Weights of a small transformer language model: learned and rotary positions.
Each number is 500 + 50 x the weight over the matrix's rms, rounded and kept within 0 to 999. Layers, rows and columns count from 0. Numbers have three digits each.

# layer 3 MLP gate, 512x128, rms 0.0817, rows 0-50, columns 0-127
478563542497482509549575521466468489388578535435530534558470536555524498457496499554454510543366540516588482530526448599437515414466404578584494551522548450476521621458537455571529544550496404555474484503532523512542433526562511410505487488520559494567502519536522443467510511356479498408500464428489494537505590517473476554482433521533436504473551487486535503570395518516546563500484
510461491466542489517487481492532466514460530524472572439483546524456485538548481504498506507478476485454480501520508497485490531515496489451566524366500469453506477506478456476480479548464428533485504529507534595444456508430480522460518545447519450517470529543517541490594496566495480483447491494527486550515457512510437547596564473461566478513488501546501451491474484526480508491489
516479464495481483518482507526483451462502454506495533501536530573481505488530494500475508468467511519493506527496495447492523523492487526488507529517542514493491481490477474434488453511506508510549494496471471504540491468492489453520452447502488471508451456495494480472513516476497487536496515493500530458516523524557538501479513508508471447513475506520496522512480527492505502486506
445525529504490504482543556490551462459473473469469473487495499519519506518532480517530440500538479514533574537467487539493543482471523520551439521499475461438492548539511465481543520466510504516555494527435513532530550521501492548447462515509533514445500538508496554483564549490545496496465494489479477502511515550448524575489469527502511506494513515408497519537564491513449476565491
508518514554496457533453518524555490473489514562621485514498542305423498460508552528455496515530426512638464533495482470467473450499523583493473493642487428550540523478480552442559465495575451527480530486455540443531512508453430447519502516473542618497484509379482346556394553543545456370471530523476442490436610595488547469477466539531452597506469574437489517579444518426482515561526
485507508479510519495521489482498501479504497499507517515492482493491503504528524489495504484483504521487490515531491524517507502485478505484498478485502513505505495486509469489506486504473486508511499495512495522502505493513530512498470503474524502483520522526489507539502497514498515512516488525476508489493476481483478464486476505505503507494498520504481517505512528501497488512487
458506459509463494479522508501501527551438569466473472492531471548582501473455516464511410499564451516434456457464472495436526502565523493505511565551509484435606506476504490507504537491513415502462490460531505497461455472470554517465490488499524525493487479545502546486433554534476512513488587502503454575511495490524395549477468486485552475560427511566521479512477503418554483490533
502428559514476579625550610500483517523477502525514495477515489546502435445474468471527499504544503548544548462493486549516441542496522493514473616492497552481634558419464577396460442475453654533490531472491513503499438531457557472438425468534532529443466465494549489483485631563534480530573465502512582551468527461542451470514434422545453630464488453422429576454500471485507509440566
382470568624556425506480522553610498497488453487645552529488466465455443487422486503619442548418519643444519458567522482470554476556484530488526487567590428547528545492690513511441547629483457481427448494526525537457501441570529457389491419493498508452583545549449415491515476497532594511507592505443424497441443546592512519479602536468540458428403449517547583472479514586531543555459
364647479558490781545551448654721644587569510511502539591439453426569546444552547550430650479454491526438455540474342413390545466814462546319440486538431444546490497461534588734530519295504390500568501459592527567510440532547324368439565370432491481598513523495578444529433350338569432607498583426477507496592318576488551446637453561511740629432452277445468465491491600370487523550550
495502524486479485462531518508497500501528492489512515496540508436507466532485521512533517485535504558456503459492509535528509503495492491508529500532496489484488532499544515496544481476472464497542476500490483458512551536503517446496496509482479537469500530516499542470514494512509489472487506479521520517501482459526503529483493495504469518524496481485489537490443527473500529489518
455506530483533511612517495488530528546564384515444578471407489513569430449528493452657527522371526511413474558512544526395399568496447473512605460418488528392423559566513457560451500526436434536459497391546490470581513427607525513504440481472495441492531550430504544452652560560418569507482462481601470482553449463565508434523625453514564464535443460584513471473522613551611457379462
512521481523487497473503486491518516488480510472489476493495507545472500498527456472488507533522488527535470514495524495497500508510498515519468501513467480470545477466498484454492499508528486508506509507510507509522493496503483505500519509491508521512471451479493503517490519514532528524471510507505489519475497468503528503487478513508499499491482497467479484520527519495497492479505
464517481504495543495500500501515505463480500513499508505486523505477508491514509465499509505504472511488457525503467475501514515498502459508488501494497504509507472465490471492507498487506542512450524510506479507508463517520500462537539492469495525485508517493497498517504505516554510522502499512498495467497500515495494493478484513485511520508472510487499514534507479457485497478510
493483494485499482475491494534510512493503505456486537471514474490510525518549517466517563471489482524510527511532478542480482485492516489491509505500485514461504483514480476506491496505472548507540512505490492517527554495496522509515458496506549511471480531533522497508531506475500508507513472507481521500552496496480477486489504495499470508509533497500496523473516494546478516513474
513715543572565503474409538536598406534526461380438439445589514509494519590449518592552499576551378518599474414526509516500419476623356527548550461534535421559442429436600448480623523581265465364680641482548579545568401483517562516464579429562449438413433558482516456387247581405573476611537532451469587503461457418586507561475343487488432585449447677439448439544412377559576501584538
434545512527498473490553516528498566509496486478569517496506448491597462439535528544551493538513511459483485465471507490528512522451515484481529511557492548517494492536537543444513453496490475496505506517528523522464562506488527490483495556493510488485487517505501525445506518461487526491512478448499497528544475459420561532518543446485509521466512510440563527519457499482478480510569
467523538499522498501498483513518509504486476511468478491514474514537520491549462460511513523466474475513532506471503504478478489544480495483507479546507539481484502523509467491478520479505503480514469487511499504505453476531519503485487479487484495484515464502518504503459549502480496510495498530512439481504545504526518455517502510507497508507500497504492481479484493500523509507515
534495541433461440556530547528448531502499514489507497483499543491576521432485516510470427442408551487455551542552499516537444528472549507468468545522510503545522524511468458496559500503545510491514488509492565432506527431455539455453476486533449453504455541523526502429536506469448486505456525421535439551519489487558478471532500505522433492549538468498540514528487531491510479473438
488484531552500560535503510488509575539476545526490456526527464459452495438549520483481484578502471454477446454478518503420568489534498464539477526527458504445539548502437536472465593498534565457506492498467533486491468572465547558508532480537512516478522423521453563508497538519476520437562523518470557448461510553512546540520542453486520528485535461492522432478535499517472527472529
504478488538472470475521478524496480474555480539577479486492532488501484552427552564424469516461525455599582545465535507531600523483478533513550527448547453529462462419408560542519426492556502543515490524497467491522528464472498427501484450501540508535529453454559472498493449486529456511562488477499494518516514572531481482435459483510532487507504495481504571507488431519514572483501
511513555546518515513538516507477498473524483536534415594547483549464430477547485442469499542547527515492535524473489472532456482528528414502586536497464488534555544538473503476503580424573547556499478504445532542570415471519498554513563501400490586508622452468593450449482534533485510473503475569514420493529458539375577459543500485528547526491491532540481453567458475464504396541524
399396572470558377519672551497564378526375422462512546433576567422619490490527660628399560492530547545442497655504428655566473445468417576517543535411520527487479534528425441393600337510530471509527546477440555575597554506504419360509463460547636585615463499578572456517502460476375500464499510521545432522514551584512394508435535533503383396435563389423588476510499491477433710435401
466488466489439527487516484499516482493464513553542469557504496492509598442356496465541476593578495503463527497505459553476442546416515555518563513518562562470431406553495542483559493454498563497480441512515546517416517442478493546421503577512461508455508490451501564469536494525482485390458441450591587482518503499526613533582496509495486485432416469455508416422482511465498544474494
515595416742570451614504567550522435511469458420435437547421635440636519467504510674644485406475397539329383411551456487475380463527509534461421468698597434666525524504515294357510526551419520449485496528645378535429506493530456394589488570478507453516571557224415556464442478392593429377409566420461567427390447549548546335593449503453541611555360419555485519540505607451443611548392
515513475494524620516532562549566568458473467495461525439508498577481504479524460400430476484537514548521517395510517517490564481526499448512550501520420580430649416438473467553538442437526469498534635545568496528526410571415479480553568480508469532450543530491537462551555507457589514551477490561488559413475549475471548530543359480549524527516475530483490495486540563457514559526590
503544479484511475623594507454542432635327589572530596545480525556472493609414468527516618593748545464615478473498298534540585365657551610500458519454384546401596534451529515482520470476332428491433511549475669558437497667354388667592561372453531508537590622604505362479473529602715477476522426555576467588480523491438618844669475423529509585502548533285580506424394259607421437490534
523564493514459474510520498541473506507460598488503384422484461514544479503512438535534453542516498526488546485471468534523431509504536433468510513551425520532476546465460474451452480481416477510526444522457558480418444512476520556495506504509534545518514506466545485475448544450521539496421452505525447566478592505459441559519464530513540554507494438450543516525451479502498453579535
521430481452537489509522506598337484452572527513656527653561439458543378435470440529428512427469512619593528561481583447417555439590527537529502453507535463450580526497384478508450529550533563466598411374481580450592429434426497344560467489522468439612340618516523472508449568524439568564542519404546471512376438551612444519485515558579477516425377518422480505502574651511508467485559
520479476501475517522501535454516501495497502487471478519484501500497488498519493494511487495507513481461465497501475484503480455483512501510478509497488484497485484479505498506521521507472508507505511489504495535496500508507513518500485461508510502502513544499479503527492526495506491518518469491491496493484486460481472482533496504507497514505507509506500510477478456468490455477520
437629481415393480488648519413497472514489461520614648518435523261463355349525592503537559554474506485513567545501446621438413579540599580618455469466575500519476472456536477508539407381425481401554433563421505421468632518430351498510402420605646476395446513404400481434533409456373569544431486468490647470483368467576466498435656496539521393293377505402485480295412583505425444429554
497482498512500494506506504516520494518501501489493505486495502529498483484504509495494484502492495486490537504458498478506527504497515502509503519484485494487482503499513510527519488495511521496497496491492526498513497493490490499473473478474527527489481523528501515503519471493476499499495516488491514492509502500526495503514520479498528501504498485486475492483505484524515497491506
492514509518455518482522490506516477526525485519524467521507467516500456498503511522514489506519512509523504510457499514518521487519506494515494495513530526502524514449521501482508534508483506503528472483498489466511497522531509503485493519481498487514492505496533494510507507492508508527487481489459509499482515495484476535491514502506490490486465494494500475498543493474504491521492
413522525542430656509415504506489446285511407444563450477521567481476307316437601552362412470582514519494665498538520511482456412435511509573419366577503375385620427591421477419543463417632539484550559537474447401590455512591434429450499482420524416428433615637412468441405621426483540428599649377572498446562478429515487502535561431530490604431429498437395491405519399388578564416559
508479449499480552473489470520478495499505524531542477490505516476476501531476516516457503540497439512503496493473502502490511505498516505494501502538500488492502474500497543486502493476503485496525474474504484461512571485500488483508503454476468498508501465485512450537519481491501475493551508506510518498491505545531529515475484483499496547558490483468519476519509483482498554516528
513506502501497480526482498480511488485523503482489484493502514480497502480501480513495515489498476515465492487502521463499479490480483531503488514520540506529543551486536513475518497536501486487556492476536490480521521460455478480498524487520499499489451509449498506494484521484509508484501498406493513470519537493494490466509495517485487505496493537511483512509483485492498516485520
488484464481496477497535526526449475519513453506538458560509491486543453488475518433524480483516477519468581522520541535545481533510489495483443511510504521518531519541514496495542497479523551479523501457578550477533514449538500486491495492530492478466504437480523494495494494480476514455579405462474495535503505472491511478518489464521454523550514524506492544526455518457534515540575
566539353453446451560597559522427444461426473521603544505575488616540458460550471507563405517469365438444554529499581618404368479548446448471581475473527573404509626447504408501550393495482477413439502440478459548567525455482435418600447490481569602504564547433458443464598557440421516510468466497606460537359491501569424448563606511516512511557380482479480486464486466530565465458388
509509510499526525530489522466531496513470503492496514511485500477491519491493446477509480463517525527503494445555487468497556508477487466516487495452485484488478452460484519468489512497469541517521506485512479546578502504477530503480481474521492514461497508520485525467538465508536472513523496536508546526496520516476452456468490514499508499524521506516504470509552552474489518546488
487473517519568539408427544621507390391284458698457571488470322463515440450542553512359331545326411431514218369632693593401601585439599243449490513326419417540485419476449593426588576503489746246643539517499408514533262524594339489392420381330481490386461553733359431500527438571554560573550593506435495527658498584574438658425600428475552572501558415416417351490545456538455351361362
500470474494467496493497505514509495504516495506503501511519494528493496505550501491482473508509482497476478498502495495503498495534516482513507509511514491464527508481491521508475519490501523498495481498506486486509482515521510515512511495508500518497518511511505508518497512511509497521508496506512500498501512493517500520476487486506495515518513491483500502511501494498484482522523
508607530463505539546455547527437531476549508545398465402463508589533535403498495618451428468628475514383490442552616526469467502549395475372511433447608533470518448387605477592489583468501521517524480586465518436458538490653491514451430398493517537544417533598604478508450552364498480499545525545581518500549588455584447512481541450541594457574410470492481397463470543426548381490486
509533521476502525491542511502458479533495501452505521547480494439513482524464457512544500512477533496480472492480408549500462514527485427474482467493460515482549559522525481488494504463430511494464482494544544490476476561473513538521518548453532454536512541531496551505488510499470483488459471470546468501454484461482513509483472526508493503508483502486549552549479493498512506491519
516485479486504524505496466512537525481502541505478508550474493532469523497506521448491503517566499559468453466505461485489486484525486486479497521467480524477516424430474520505485489482522532512465569526545510518494555517530501532514544496435442522507519540544486536524547524579529493520533486571528485529522490460423501526500493477505531517512517529485490474490561546514480508501492
488538486512481513491527492505516539487499491527507467515519482496503460497511475533498477531512488512501518497520511490497475505493513486506506496516501498494481492486538519532534551503484458510474478460534475511490525510503510538505483546444489506479492506525494510512497505478481522510494487520494504516518449486468522528495477473490518496526487477491505482499491500478530534485488
452485513486506555503635542572567605545383513543479489446518521479564522640506443444509436528677434470517589384523426523460425485664588518487537452527370509509598568526517482350526436355456559442474441549534604367371460703316443603544575486523488465425596538561588548466529652497523473472491484495588480529495495404444508560554547475541434656516587545387411436529491352451423477609484
493445463476582513512517483529536477501477456448472534460443514466482429507489523504502482543476494509508581473554510520523591493450534514543533472542508447552573494401550556498586450513491573492524551492517446449515569529371466519483556515475571473521422525490507480479503517397507460491496390435471534525524557549519426506538443539509450533440503557480534525486483477542428500498455
507513463480507481487498500481512507535535511529525520493476524508484536593500485544532487520522475480483460479465474477509495507498480480484498498514516463479529520514538531504511535476476442507465488495525467571513501502490459470498506499526558554528537510473483441500522421470523480480456494495516502486470496503500537493457468515496489546546430479498497485525475478514527491498534
499484492534506472503491497523468505486530481510520489497515472510512474481485477529503447501491506474519481491509556465522516521476493523464500512491506503526493529503505536486488485499470457481488454488521509469483515498468481487503508514485519493506495477479516514486464485482485469492513500459550499507492471504516498515550497479503488488490484503509473499523510501495494466494502
545475563554535542552586629543452544510311546603579579437500468514561601469439347408491459544530440553517476443561464520472541447456542400548472495594486601492521437368440514606494430387424493570428503600584449460411407574541523408406538489461426570442605518526598461469601510572579442530521431597451537536535468523411487429504437581558407547600491466453444669591533516439498486540460
324419549590533517642495505560445614400363487530539500656506442312602446537472449528466459467536431511456457552555499413506417438528475503370515494490580360544604430452441414462455527571403538609514468507508570493491448343463440518401416593423563579413477671467412399413577409504513430508557559371569590736494459614564604490534421528518446498596427500347455507454401479403460455556577